Weights of a small GPT-style language model, trained from scratch on English Wikipedia: width 160.
Each number is 500 + 50 x the weight over the matrix's rms, rounded and kept within 0 to 999. Layers, rows and columns count from 0. Numbers have three digits each.

# q: layer 12 attention query, 160x160, rms 0.163, rows 155-159, columns 80-119
# k: layer 12 attention key, 160x160, rms 0.171, rows 155-159, columns 80-119
# v: layer 12 attention value, 160x160, rms 0.195, rows 128-159, columns 80-119
# o: layer 12 attention output (transposed), 160x160, rms 0.597, rows 128-159, columns 80-119
# up: layer 12 MLP up, 576x160, rms 0.341, rows 0-112, columns 80-119
# down: layer 12 MLP down (transposed), 576x160, rms 0.109, rows 0-112, columns 80-119
q155:517516531536530529481413577512464467652589513432366539544547412616550489491561565653464512541497428527439412472519543498
k155:563474490558490475581257533483501494532658493544481595483567486536547473466525458534475532485428368626432511477477538432
q156:471555461499426504545523500554500554455476477409417575484532367492457560411524507400552415581486440408479501486575422469
k156:524451545416490557511485370484363499450368513504542533550622504591469451557517474466507546469431478521384518528547512488
q157:511472618493434531582592475499546471501395460382460498673526594397355449535573497601597618361545362509443427493503528493
k157:451598492602376626478506471561391396500544527524509491492666414564461446548512453561531637463531519538545484487563500535
q158:537417505553526535556412416477511464618580523501378423591517524435479578547514408492486487543491531518462513531619507491
k158:600484472528473507434430485561522573475484510476522548569581433278526517415566391488479435604539606428525597451452510570
q159:449502478424640502420600395487491566496456424541468546642459444455543402499463456515350431519585560568578495408541563542
k159:412445517483496519486622382498582494594569462561550521428523516482500548502463342537472514441507499498584500409450649394
v128:640472458451484439477530534440450600548547533409473452491356575474402499463509639419572490587495455551551410554503441512
o128:407606472543535529461526459574643485440402479421533456456531381589499511541593483566449600445558603491382496507433517528
v129:378516473598491462464430361516468502439426446517534411512629585478520476470534502402487512511565444536600543519454496526
o129:461539567396519461464512532453572533447576512499453535435479341620468599496464548546485558492437480539627468487637514499
v130:506467524572437489392488551606568541459364539506486556603491481461509353505442505494452445566513451474370498475423491508
o130:421474439372612513487537496489458468579559555458540461361538426577415509499621578509463475516541406580548498529539558535
v131:399376528512575417545502461422530491514484503548410480523542499527514423486564468434494611565478481527535560610476475479
o131:477517479560420459423373477605467518467421553460522524515463528586460507571613518579560500512548387474586496407514415568
v132:494537483509520461505487413466584453517378460533592447596327484620428472537530587539320494488460601475519521483488515560
o132:343590458393424549467446523635517489437574638548428441491543567467569550516479524488512545400595487513499439467517637418
v133:461470501412621557644539493587473542516431541497521519357579421377434502490516459521439435498552534510557391509496423497
o133:599520576563424422513496526398347542480518425552552443431517572554552427435479538435541610606457462570463561499411569587
v134:556486577484574504476527372462485594527448608583368383441464511580628527539463421567519482519573507419553406463579619454
o134:511453506412499549493681649428635372481507443459606612519373428413522536399526473477449494519449489595482603514456451514
v135:436427566498498341509536468500522570452533548557482567486498489593498457461482430474647500589472466575478446279487512469
o135:466571478502531499414515621491457498534605552451507558510404598466471469518544508543435530479559409357477555678497532526
v136:403440419431411513513464413449495527477581423567502558573440560525486619436501424510483435565444533542605528502572520508
o136:521561627562556588479552519621406461460460522559569367466486429516548506602627560483408573321512488404508493475458535483
v137:426381529401549495574519516469515595573409459469483414514532494484573518461629437505432482494404533387477437554488489471
o137:569618536569557497453417483540429454361611570454509621374597521436514407501467499412494554556539544615420611432501492495
v138:486476480524526469482567492591503464458530503531488480480454517582481392464489535449535512565599571535367578480567478488
o138:534623567514485481370562509346573507521489503576394460470517491516499626572441465520491550407454462435546401470452527615
v139:533432485507511507501468511456426466529484507550450478438554480602425466524499540711541422568544523601534434521330510403
o139:485481455492381529453375477577539588453575536533545503460463541415542530560445410472592495498433473540551455601521526553
v140:445442504539515585558532557563528470501487435506627538515454551439454556505495356465508493420404480548430339562512466425
o140:514590522472451527399645513487515544492472475477535485432504553515490454531415513448523585513632506565515454512421466526
v141:447394614446490479513519493465492542572569413515554550558484532566636471538413594454497496488584550532499472479517566536
o141:669509337575447458462357428483542456580465557552341430451529478467483451521598520510461548453570441525352442514479487448
v142:502422424568567460401458461420552424454543499537532490620585579513504478485525439564510488451412433486475463412381528577
o142:564535558411463548453630494455495501443452445396481412419432551574504556456534442573534420516623532505493557539582518370
v143:518519615457539500488474537484352539464424355395459429481486482464574456489559499589532572496473622458568506548464516550
o143:633531411502459509486748470555557466518582662522505475501544540510555545599534469401557482605528547499492489465633437465
v144:586564538531588384517478435489430502555566586543436514458487474444535524493417416545450685376452488470432513556419434488
o144:373530385493530473541631602448656450444447344539495481517566498565493416557568529483508399584509619532482528594511538474
v145:610494465440519551583432518499563600428497490478591456471482560585496568482436478420472509461519398569564480517482530451
o145:484390527579579484432591500515471485486416497527394566516477498526469545418627424504418546517645599495474427511628530489
v146:549383451485536532521522431576464516536524494482476497557438567584475420603514472473485463505442504464639582450507544468
o146:433547555586475500566456511424569520508504550556483485551520411510495586284625637515463544610555410514395434481513422451
v147:600466520557553357466512504519399569556463626503576508327533542614522375481476388503458564584475395439514540542445580409
o147:381582522536491502463407496420545462525518378467522585403465531396491501537530586464489435442470487534493319519558509543
v148:483421547453489496453512475653493532419433490508512403548534516486551521566416482477413431375516461600500577526490403530
o148:550547471585498513493408512390519490555435492459513409423483399454486595317501572529547560569498532478633519453609536448
v149:550503453642565563459555569350530542526468499563458516495428415484468500499604513476380515574550371466590491492406507558
o149:545443514386496386489415443514454421510601518442611538465517552475551430504502571515587422479494540455515459508569517316
v150:515484451532575378599545425543584523533440419397419438506476375560524534502517537515506517494607464554474496611502574475
o150:453479532533466501384478514477447430529542556554549572419559469459470451459494458378586548497468437455554470403523482551
v151:640526529411602499577542481560523391555454425613468574421535466581572494479509505517501456566477468469546495410473417529
o151:364502506471502455379462588410488545449608616423466481555371464432419449551584509464447550405406543609412441576554559445
v152:508575425495545525375616482592537423495476476516460499426476585470405502512438458490459530574511485414532519540485547395
o152:427480507471547451602446523543448568480536572410572496550537466493562550506532542506424551484459541448415397534547433554
v153:520462365401444629473462590518488548521448554605552400384395536518552533560432500498463553425498575600438614473443505495
o153:467394649453508427514500411558503502511513465496478562536572440607469478549497524489510419407508463456560451550502481501
v154:487563481508483425481478592567525589519517486556445507566484449510546514460497468489465381497425508534490446442507526497
o154:505539585495463500468437484542457479512494452476496473447594503533453474480606548535473416466520547440526531540498489554
v155:429596449599567582472540567471468601505498472511490545528471425574483560463498591445541455478364493435557553566569534453
o155:480420468541400323463282496581494441493508484560618405473511478486387487544497561549527504488534600537529496492420484577
v156:507527534462468412543609526534422455596461492490475512531442475519512599517477485558521445476438451455533550547562472325
o156:453601480524620520438439483475571594524530541491536549466474428591422470529457525472446507519395496519437511515389568508
v157:552518491505474462506486471495592565557378487488515589479501451506422558456453544447528520502463566566531504375549460427
o157:526336384468552561504492501526496384429543541518463548466537510428534506548536543540507401591556563439505470640550515597
v158:565600512603574507467530474517436603414565431456474461558573514549389534466579516460508496428514572506377547424449505526
o158:534515495496498517576389497450551505526534664497521523537405518452542554437488534484571434421408457484512540504407597488
v159:477512595484421477533521464561510428607581300506491552495512444386539555639481572575453397431593390499517515513380525450
o159:505513435536429467482563527455509597473456475423519500496477463672474448422482449535534589492481470492458455482510482409
up0:577481525539466430572556493435514523519527501467510416505469456542495459431452440543580470520490458492564458501437434466
down0:455507535479495442523458431502476603525439504520544458563533466384452565583499525474498499480485463469578434495469457453
up1:489466496468479481497497515447506522502517531526429410594577580526563498525479506461496569473392479505586387430517435474
down1:543496575523547497498394481436462546541432519543457442529447517515446558544494504536585399575535470500428577545406499554
up2:456570562511440474456551527463557531484503534487538450487510497503483466506459512545480529312608576515497483514495532480
down2:498430517501571488454493449476365471533561486436409571514471513503455548503482482470543431492439455431318451446541466470
up3:484537495490546546434409481532574571487585499463513594362588572538507536569527454525446526340457567457503424537542469472
down3:450515487503546560469432501498481438462476441550549508553411441463608423514483481509575471583582536563569470569493484543
up4:544499505458504559579526524618496461506501559477480491499466504522496399484512501499506432483499477501547469502588436605
down4:583473497523480554470526485474402473473491510433495550442504540545476581563508464445564520495439494555423611463455552395
up5:404421489498533413498463562595485431489485535426570420564458528462555538551469533533577512530513550435505411475530482509
down5:459503440496531482533514528508433464388559522508515480509573556539483460443468464372503489540525449440539527500434431465
up6:467489564529506397505511482502505510480574380527509528506615499514513555488493505518371400495456504546583468493511465482
down6:511560529594488502511400457482554477515442506503413504526530505498556488437499527545479536552472473617517506427392461437
up7:439444422540455511624522468461465495552517519476454459593510541475578525467492459478529464467481480508362547528475486468
down7:395419445465549539479491444492606482407505592476520548533511513527514485512551440506533594475509587458505552468538523501
up8:474592559462508553519492524502486509502586552403466542487514495421524481412506476483536452505494487538551456598530395431
down8:474426518492454511459626440428449466486465486606493510518511471584464472586476507506503554433442491538485475502467510494
up9:443447393518432449511443457477497489565453471435565436466508402511435504529448521480483535577514586531490510505499528476
down9:510575498435416481431524558444523557492518501583566497520594515520433463546634423495459467436452568527483500443459509462
up10:525459517478463445467522510469536508492439467502479558556521434476523605456522471491399449529438537459449545537550466498
down10:459510471570591565473686530533472544471548517578557504580495573558510464468484437482574437418490494489528454433488444452
up11:530525458539559469425453509494518481478560519436469467485538463605548450453493459530533576541568522560551587559592500480
down11:442478535418455506523530593522537567509493606505501552576562461537476441514469505522382444430427457462544529483493485588
up12:521489413515502496526625508528475550479542491495451551513425584450475482507494528477520567424491494466537568528551546470
down12:430487510584437560462448404503449498494467482524593514487577524466444468544542421435481585514498558513586381545519558529
up13:525552523522476434501586495516545516500535443566508477493479489521517471505418464606477482529452432522511560460465571519
down13:466478457612474577379699550502484424538513452451470506479466567506583463535553425491504518543520493501542489458465442410
up14:601503521493550567502466503587556500416498433534490559539434525537496492644424465461472477473508641460621571534507518473
down14:461462471456426548560540556559561537503509557472506526396526493517559551520580513586512555540550435528385564595451567503
up15:481500610445481569515467534479480481552475493544522480489505518548540478578463520496561534435523390486546476479462564564
down15:513519486570589565637508519499512500499477498520435522519548461514460596512463582460525481474480494430448623516514493430
up16:570444506481560456445445500509446493451425531479557540498553503483453451432451451505498504503460467493470451496601568421
down16:487473473447405488527541453534492527560535463573488470471423422544534503447511632478457566518623564504444522578547490491
up17:582463540455489527403549488431553520507432551536535507532494496536496500505479470605627553463473480426498530488422514541
down17:441507484468595508534525523466491478578564489572457516500494483462535529478499397460466450601469421509497426508563540446
up18:428560438545495506399494519499408489533479417535496466477490523510574536506552477565517457449502568522476471482479451484
down18:481445461441563395489545565430515470577502525581448538478381485443505483582488445430497485540509484508510458494493489480
up19:458453523419561520501476497562519465550501469505570500529468563479498445539507535560508533474484460517594420490532532533
down19:522544499532550448540477427462562471483489485500452464466587430503523443447503483498479442497563499533538536417487467494
up20:489542516577556556531461505582467554541560522534452453501515617405528497480428481582578445508563605524569530521406447569
down20:466460577508498639442387494485575475473466491476407633522458553510476529517479549411502465369441545455536487440543521598
up21:461500524417419463525501525501532491525506481512522634548553548579452506509462433506526500603497501432568485508540435565
down21:428450475534543495515592446499408498459445564509456512561515532489511521459463545469486520492598509581482569465583546458
up22:448532445516496457519491477494471483476488509506571494567435523506400485513564497477377577506524465477511546479504521533
down22:481493511588544500467522512460609502540473456610455555568533503534466474475508505538499431519466568557479504437482536525
up23:537433532500491598530441520442497537445569462465571505448451527476521553485480580499595451529438432486533516556504571464
down23:484497516538486542557519572601511500439466544465485564475440479432527413431509510437511495501442430593461563453536447495
up24:508500581572461519451479519485465511503422524543534426466495510525499472539428508505487574462479555522506482504492526501
down24:517510495505542489455429455447525541445496495492448521389498516499542504541472509500557466471519490520489619567610550477
up25:501497481602468493524511510548501463402455629467540511550506443448464606540402486552475425436442548501623569439508452533
down25:519501460455491616459507521475420540568477534518446492454406542529579460483472523445505406465534492590534544555465485471
up26:461376447442492427506547483557495539493535572544441515600546568498498514477443434470442519438548511461526373570475490443
down26:484511573544513605565592452546512498522423514468482479479493459495530490495475543503477555492466474484492572509501511498
up27:535417497526576509511603523532450483671511522433552527469522542506538544583533502534437483450536544409498518505512522512
down27:457502534444460496437494543449488477451437514578569485541470560521533462469461521469492465558563531541498435564513488527
up28:447419465529527567486508534419434558507592528469535558561476434507433453532523498552599520519507572447519518525423500567
down28:495428470461609562527445549393491576437541441412604514510427447442564584546550525488510460478529533441494572441582488480
up29:627538595546411448511488488514471467511542482614563562570466476610513537480468390468441471537435409526558455411585576421
down29:459539470513458492500606434446415514484530415549491490502475524539515496516444457517378531467512588537436434448525484475
up30:451427507550512510554444367544444600444484454498507499466435543449467479466454501543441578400378563497486502411564615500
down30:548464453498601517545642538521466411420485634487449465459568466508412502455434434430507526486453499478578407535482408451
up31:462507468497455513633496529465482511479480476448518587507503511499511495467487461452485421536496522453463425479534474536
down31:581486512454421512489504396550506436496590472592537520479527490567505467476526530518511501516449466493541510516477465538
up32:429488422524499404507586521607383463532564469440521408538449466462458509573531483532500431560475412509508487520502483502
down32:509485555534548508526530521490511400566509540465644501508444568507508475438472440418461476445544480547430442527501512501
up33:563412529549452502508471565563482462447508465376472584503592425496473528498475418560555457510462419525553460504487560653
down33:481490455558511450484586534481392468384547485458494498481487571541437421541523461555473527487538340504488507473476470512
up34:423447441526546539571436440553511460425473449516556542448447503551547484495550570604466513420490484579493432605549518463
down34:509430486508492448507520478529567472424504566487444461482510586474602501476554489437429500521510571502534502552409493521
up35:518455460546445502496482506591492526415630514519517532468545546492494441522446547450435471447567532536532479465519428397
down35:387597528517425437578528455518528518489538506544521495568350496500598477537409508507501456565461425528637531453582521424
up36:483504514411549488470553488577432525531550488545535506545417539546489518513482503462492471615584504428570538492578506455
down36:535480452592381560488436468483518477505396480468500534503508423467443525496508429508532526457503507572472496565491472548
up37:458611540543451461526537488607535508607545433539564556429493467525476551476479503435492556584409594530441526566469394510
down37:498484495485526516432573460527556492506576601461456495428491552463546443561373581420564521456419571584452430489520475562
up38:428506469486466509555541511466515437535512416492444529493465553552442510526531588570541492453551516463479491456462436518
down38:502432564475467571500697480586515522490479490508408434458497508500499514463529472562651460508497457551494486547486487420
up39:483480548516490461418566461522509427539544473454523541535548551529436573497429514531621482408598469423413479505565510441
down39:510545483535482487472552583551488477520437434482556453538584519492441591568520432412501475444632567377467492480538489511
up40:548454398450454558523452458653516598520475372514438439526528479490554446478427503542467446437463525541554555495587412463
down40:520465484427539524520324439518456474492577525548547510511481426418478433400503569599458482486422523541514516404513502500
up41:528437488528556507471468462490467521574546554574509593569554615459553556424492505473517480402513513322552439504442513543
down41:461529523613462612578612520552491513525444558490447514431568568542452528470516503528400456572553440376487558461488494565
up42:540527546499472449517475462618516458482488523554497488527546592469520454624559447457497517510536523541581506481465562568
down42:482444585483563470474379542508502478601536541453544489477483545480525433492507480566441403514544474483476516505506454542
up43:457429436517450528537509496392513508549481485547428582454526501473468488470456439568549451479427484479521484532493446482
down43:448550471550466463482577545531559489512471496464430430466507557511462502425472391486542567493510514569571457466489570522
up44:489453610455424551579518528512429391532502477528506415542568453462415475538628584489454455512445460487505574526482492544
down44:446468498477490457547425619509521386464427460485543483498467537564482506573488551486322536509488466471472436466425446524
up45:534450414583448487443488512521491507446479487553527491556479582508554485493558447561498516479498555396456480527436433472
down45:513516531580511569451468541503483482481491361484494508472454461534518477540476515518599487512413559386442475427463407457
up46:590438400507548608482449461541495419505522459552515473494489519527366461603478432466528482518465618522588571487484545515
down46:503490511536483553458645502488533435530465509441455488497397538494426576628524426487496469601597498540532496603507478506
up47:493493563450483514578499476593506494469566519426504586491507501499503607425505498527476485407440499480567463513525586466
down47:406539467477481490483475508473607417529492527470499545531493542501505539534546595490517506503544460537400479501481604372
up48:487454596472529448445509570568502523516417488552487559519510587545428524508452458489508406502418436442501436514466521450
down48:592442480499542419538617485496563445491483493534511492550533451559520561501491394514577412454641502546498413520343516451
up49:536531524570493438513490440511553528479434477517554468501534446605452565384516435445500466483534599479536503483585459579
down49:455507502571453556482504616462487447538502463435487467511399563473451534593541494440448521510496396513451586518468551420
up50:483507551547518507462603465541505562585555582524443574513503563493512603533471506498483545506565532430521456515474492460
down50:518488574473468471554582564441526500505451460505448484503550557440520498575487454471498455502490456626491530565535418572
up51:454535391511578566422437505490413582533493516503550585454507509526446447478480464447487481403533520522515466527435540546
down51:545442447511506510414554577490414406458423546497538509510466479492489481487436455491552543486544463507469498446512593478
up52:504405508508462445474575535501483593528399467503452414525484565503441593534528520487517438487609483463422465532494492525
down52:497553512525525441479506501466500496513499507571526518503627496445558476537501539477497509503536420599532602404503450530
up53:525514473521494519508454390617531496476499479479459546566492557517508483418445473484533530456510427504470506534380439493
down53:530467436490518488533537569502502531517525465487562415447452488532507515514529427492486481532472476548510420471551494510
up54:486545400534501472453497483529418506520544516480535493608532532500502497453447475493530515551490455519512438452549536474
down54:362473541495499546540515428496521513414494542413532457494546481470450587465546579481604530488493537439536451416458486520
up55:521449492481565408466428495511487490551489511521477523513492528441513513465529428511579463499559512541443607545425467415
down55:495470455453562467471506452502453547500575501534511458433465514592499472494530442525412530448462488499542434525517491472
up56:488532468503396506534438449518426540556528562472530431447440510518491396504596565522502546510497471473523543425481481536
down56:576526459542485519522532525547530380601558446509623509460470548478452455519441523492500530541491486548490544444460437420
up57:512444481496490507527467452431526510512478537542556434490490482534526490539541512486507589446461460511525558500530472397
down57:436422473508559485469477487477469541550430528456422517516609517477405523473511492501526489539536488490453643543512475509
up58:511489588585566461560621503547513479459445464513520501571504533541538451474490490509542449469506453485505431520520515541
down58:563543498546623514458535488490536467567573594428520565511527449468469604476515613524495453486482434520501492418465513461
up59:499432496539503539527493424475419450475443441479443526461579491467624493555595551511509454516531601505460364503533507581
down59:467510459519436539534492553538486494470457486425514508533508535484469476406415561483464459495555426540513533487443536442
up60:496509426527504527503517546577437385447486469518489563408476550587563497480542575479535550563465528493490441412566467511
down60:549392574590491430424477482462509581526559553482575475523504438411519530499468463462447500470521503596468503494469487501
up61:480416425577621519553443504538428534422590512481567450552500556525372436683462521546372500498398537542483498506511467482
down61:476401636473584503502683535477488439419618462450514469493559473517523422519429427534403400523515594465558476592460506372
up62:516449459578401482525491495501496589518580490523485482398503525483577509529547535519482479514489543482516567593452599509
down62:521517544496498540557486498470472530470485506501434516555556488507389579499500496536497592458473508504510472443579343478
up63:459466482465478478525539562534482613406506522527446470473493530462421493517504506546460527503502613472477419426499519454
down63:510497449544434502469489490516445418565521595524501472433504428459526552456466590469550526419521513457470590480459467501
up64:520504515495536529503529492486545470472563487499594456428421587437535593429576492433492441516570474474465451443413399477
down64:498501499504493453495442555477415474498507566498448528501584449544440475503561443553480502507478456461479506598506454535
up65:458463531491470467473523510524371485570457516435528465492568536459481530575532446463513470451554449560490560444556445465
down65:494439602474471479472498519540577489438411539470510545585525490474443572574516577482606639486399469462513510558599539445
up66:545475549567574442469542491469509549485502407527480499506522593533598519577479463445452388481441529409511467500579453432
down66:472593470477474468515525528584465545524476503493554494512538416495405472442527512578542582478459449547496577491486464556
up67:547509488508390574560519590544460461387581553486503500544440458481544471506574527500585551471546502459475508475499529563
down67:451522428479546491466546604499627435494505485522510518605509585491507490435437455602397432495528540510488544472422559479
up68:444454515440508491521458487469508511611534474503607424448472555481497559374480534557453558427458538493542511529487445590
down68:550538545501585465535429554495474529488560456522537621591608553461504477455538399428529422506484472459459462453537547416
up69:434528555490506498501516504513457462617486497540364472513611457508415604427516485470526412509504505519519498436440518559
down69:423458477506541552403457492511565489547563518513526473498559514411502432534447529575495481552361451500544574598598518454
up70:505491417422536438503502488491504492576609501509486473486561520547483562517419568501490440474506491562481519422485520520
down70:531464454408514544424620415489491561480440556519448564538550470475536482515501574593598503510541543468476511502501528467
up71:515456520523581458458499497597506514524471554516471562570484570483491458487576525399585468472454477378569456477537452490
down71:433627614533466426490596470478548436554444396474588465435548515553615507477510477438510474527511505589439516462477477481
up72:400556495424579475466442476550598527500401516458510446488520485521581496517552519527489497578411487445520524500426526521
down72:508441537403440464557377526464489519571514471479515466481566504563366479462553514456535528514481608444494534541547477484
up73:492421404487533479513462529632545435489469507486480447448472496460509531489561423518488547392456601446554535520544515466
down73:500475450433590427502547483536475499590412450530449502540509491577492531552517496463507555502438463634417520488558476520
up74:481489469519440497477528469502549568476522509621524460601544534531411530557579510422492529527428543655518495474477568620
down74:489438401537481487372503603485526478554479545580484397477513519552473547524468467533450418496507535473551527564533481542
up75:550422461420550529506567542519508555535463440547535532565497530552413446445504446505478543424445559647425512519453450506
down75:517558521460449594485547517451521543483446502468465491460526422378570538541538463472486533552476522458615513536490519506
up76:529502519496541483581571537467469424536498495439525617523495517348500562499461527491522465524429514485475499520576536578
down76:538459420611490570592492551494433652554505469450453541596475485402446475506433545393525483517506503475502528529533504448
up77:445501450494503546426444357574480530452530429570521405598584562485497597465396519504461501497508504604518506469457530576
down77:475547459538473521506578513505449533445519535511462637536465503554436504519546481501474469512569507567434509533436473436
up78:578439548496536511437518424462507437527577621528557498472540471515510469572452487465505526444423521556515566503484496528
down78:582527504518526404471469498476537392465538535557549486544412399477562504479598567517498491478572446516490469516566412434
up79:470524446480518460517510509476558528440451618543485493469524498501475537509551537449502533529488503486395504384505461569
down79:548496546504531473518423477530474473482514487444480499556545519465434404456461493548517484464462506583509478494503511380
up80:506521491570516532444463517479567538532514462428506489525439539488577501538416426592506561609577467550490514533571526529
down80:470512579391525547502533587452541466562514586543489548476412571523588461521549529508402576449525516503477388527501407528
up81:498485475462496480472571449458488442531487514413515448474533508547513531387459438545519452501469465521483528461524457427
down81:335548514520652518428557495600537513561433447486509497559511518479457508486515589500534470562437524463497496558465466506
up82:482481498567452424486492527584585556575565447474511535417509418535490503515584508431530539546524426444474495506527537548
down82:545534523521592441469589493607509498463520538470516498571442627550581503489446431455495456471592617558563474538480519495
up83:405460500526576404492495513510554519502536514492584529469505485512374425392503568507479529527530594570550574477524621575
down83:459474484471520471475385543544579518416490587503528476472538465509461463447456590459539512483497471522470542439475591518
up84:489541514573435569525472488509479476490502577517423525539452542375447445434593492496539529485484496513506440491453538460
down84:496458497541503571521441489501559495520512496439547606493568463534514552410446567524431565540496543541558509564480416512
up85:515471543505524588538518468499535535500452476511478512469451587559455495475587461507537498408479499516386532522440560448
down85:477535470462490507480450484498488443497520548468474509516581486560538475491502510561482517492503412542552498536467420584
up86:475423465534556528491429579529466435518483599471625477561487552537554512494458529512468510512492530469579501530504582386
down86:529495420488560458503494482530549447475498571513514484460450526473540497557454556584587351585445538505407513523580429493
up87:506503486495456463477498397530482464412552475481496543486435461418520495471507576520486502533500489518389419559500576595
down87:572553522470478424492508521569413515424508529464563437490578527548459462472539556579548487457470510515632530528476472465
up88:582510491553537509447590459460459612511549451509501434539473522563550429513424464528472535447598388431472588502439512544
down88:480489545433481516453490554478522510424515532530565501404500491512387533496469572437477439489518483535526598505496477464
up89:514469394490513486487427493501481513503567452359555549476483483493484526450443489518542503512479400513498511500440497507
down89:467482546440602507524627485452509586588425434505590483595508539465520486527447512433456461400490533475461498443492519440
up90:523492512588471500515553493521518490448508548532518500523480538543498475455436536481568491540536528503512526562476425469
down90:532394475525499500522544538530476497483480538404467543485525501538456513564497477519519540498458511480514518560610529554
up91:498439496466542557534460497621514489545470537479577474526483517521432604485511539449551596556495433478459472417499526443
down91:542456518471547478481556525431452528485480479443472540520448576528588504539479379491461394481511545431544499540628578448
up92:513576556442462513533530530542468563498434454415456570383443532490565496435515561587387474512493558515388455519515597467
down92:532484528462481465570482454536465504579415437482497404392557420441548457477427501463516528498422525478465553551448459454
up93:589437568542398528545506473513501541463554411506538492575506395548443558505382544557473443471550538521548565549416442615
down93:485437495480506445468424553510477550509517496518550531537502507468497533468556583502440537423567426497484552469566452563
up94:488514474490515499529501483448507487461456481487505462455424544539540596448460475439494576399497587515501444607481521501
down94:484524526501467502435544504552506511589572553511496478471556411458520425429543477603498511511527423494553518416535458481
up95:580418528470422487561578479590504542384532497455552452588550514485575506502438480400497474536523536526516522523474515533
down95:401585465611542580482535578474539484518489501554559462505463416528409538479486512513506536476510458504530484613492502469
up96:386481509445441549502522479477489482455564529519453461512552552486472545492461496440562406474469477477436478539446398441
down96:498498541513544626436540532465552474543423575451515471487489471510536535456562551528457477496564460427515496526543451536
up97:466501470486468507442515483558593483477472486504394492537469465502494481499490380491552497557518519498631493539491422553
down97:516502565496504523543628525397418516501488498417507448508557582570519540486417589564488543474504467499408490505469478506
up98:496530479491455528493496516452514528540570549596507519486460485446516597534567578529470422451541586526452483454565591598
down98:505555463494512378463459563515477535501562439480432610506468504478647499523549538452549453557566445562470529575529565502
up99:567560409507483440465453574478509520538550561546480518477545537485560573508460413532494506491557522493518596567556518464
down99:407437645518414576499605447482574534486444590517633481505450398568451450453545520469489467397553575465485543459515429468
up100:484474507536526466462511599433535472458516554569496534532552517439512517486486597519486454424437401565543538555548482465
down100:408500575518539436504574505555474473440533434539529516581521573407473535404525504481498551532525493564460465591473470567
up101:520464393493468572480438563462409464539513452469579497551561490482440406576515354559471578562533516457470473505449559379
down101:479468521516568471429454453467501458474475528539531491461511460513479426459521372532494495523524505546488426477461502502
up102:584431460550476498553509579509452504507456557505501455527538466517576510499549474527470502446571512495483438553489512498
down102:476474473472557473485625485489538516519542434457487519485446555472541486524498539446587422550503464476469507495515460505
up103:500465471553506505455497561583596492469488550518446419483473490527552474506477558512554435531550531452500446488556547461
down103:450479442446503490529315482489471544464421492382434579529409522527510493496515434451474577473452504505478571496582397573
up104:483490551581468538451435471469527533529545534342521526456481393563597540507547495525495500513475390554639488391493556518
down104:506517663536575418404523438528541532439455505577451593517515559550475534586516491400570483437525557340445474506486548525
up105:525398465446541489361534549480480581520506379476463510541408485556502454518532467610384579529492481414518430606563444442
down105:521458415433468529512547595444524444472503452563467438498470505510459489514476477580371545427421543438478560525517461556
up106:496443497460458486495565568543447526620419532589558482413549445530421472493523513486446500416487567479472648552469518615
down106:477485432528515463551489520488369432485490564483503518502561463491418508526573570431455447486549451452465574482474510535
up107:479440596492525493425518529443559535500552459475472494404525380525458568511427470537376520538349444510551459530515449500
down107:395567560513468544489524437539640534461570373480475575441488470502489442587455370473486444526573549487568500479385437546
up108:488508511421430545570480512403406502560537501517452593504489520578477502473466471429493533509596544487458501489541543593
down108:558496495532497426549542504550569388543452435500471438535510550488486448515548546396547464561544560506467466532453437489
up109:487673435558486446481517585478473500575533567451525548502540498459393438493409508464469514507467541511525554471589474516
down109:517523576529529529529538472552530498461478482482560523597498409574483486499484445452400437464474422518574500494531531508
up110:550523514523429418471397510500386508414557459523559493541560550513516437609444453501433550450544528535500458560567524454
down110:540521544594445467445263468599414492569523478518466490473655430605501446495352508509582555451464555490491418453496505516
up111:493461553461503486459414535412489596434478526503511542565513381472582488426560513480436466453503526457452486563557578456
down111:489554463553443489561770406515483534554517568409514501459485561501528500456560446532575509469486555497492458483453480488
up112:506496470521549532509560471505488404486397498399461493572527536536548578464464489421500456465479512448499576533437601463
down112:399432512419545465527528408456560444486499562467474504579424428445528530635533443466536437420539490488509412567502552536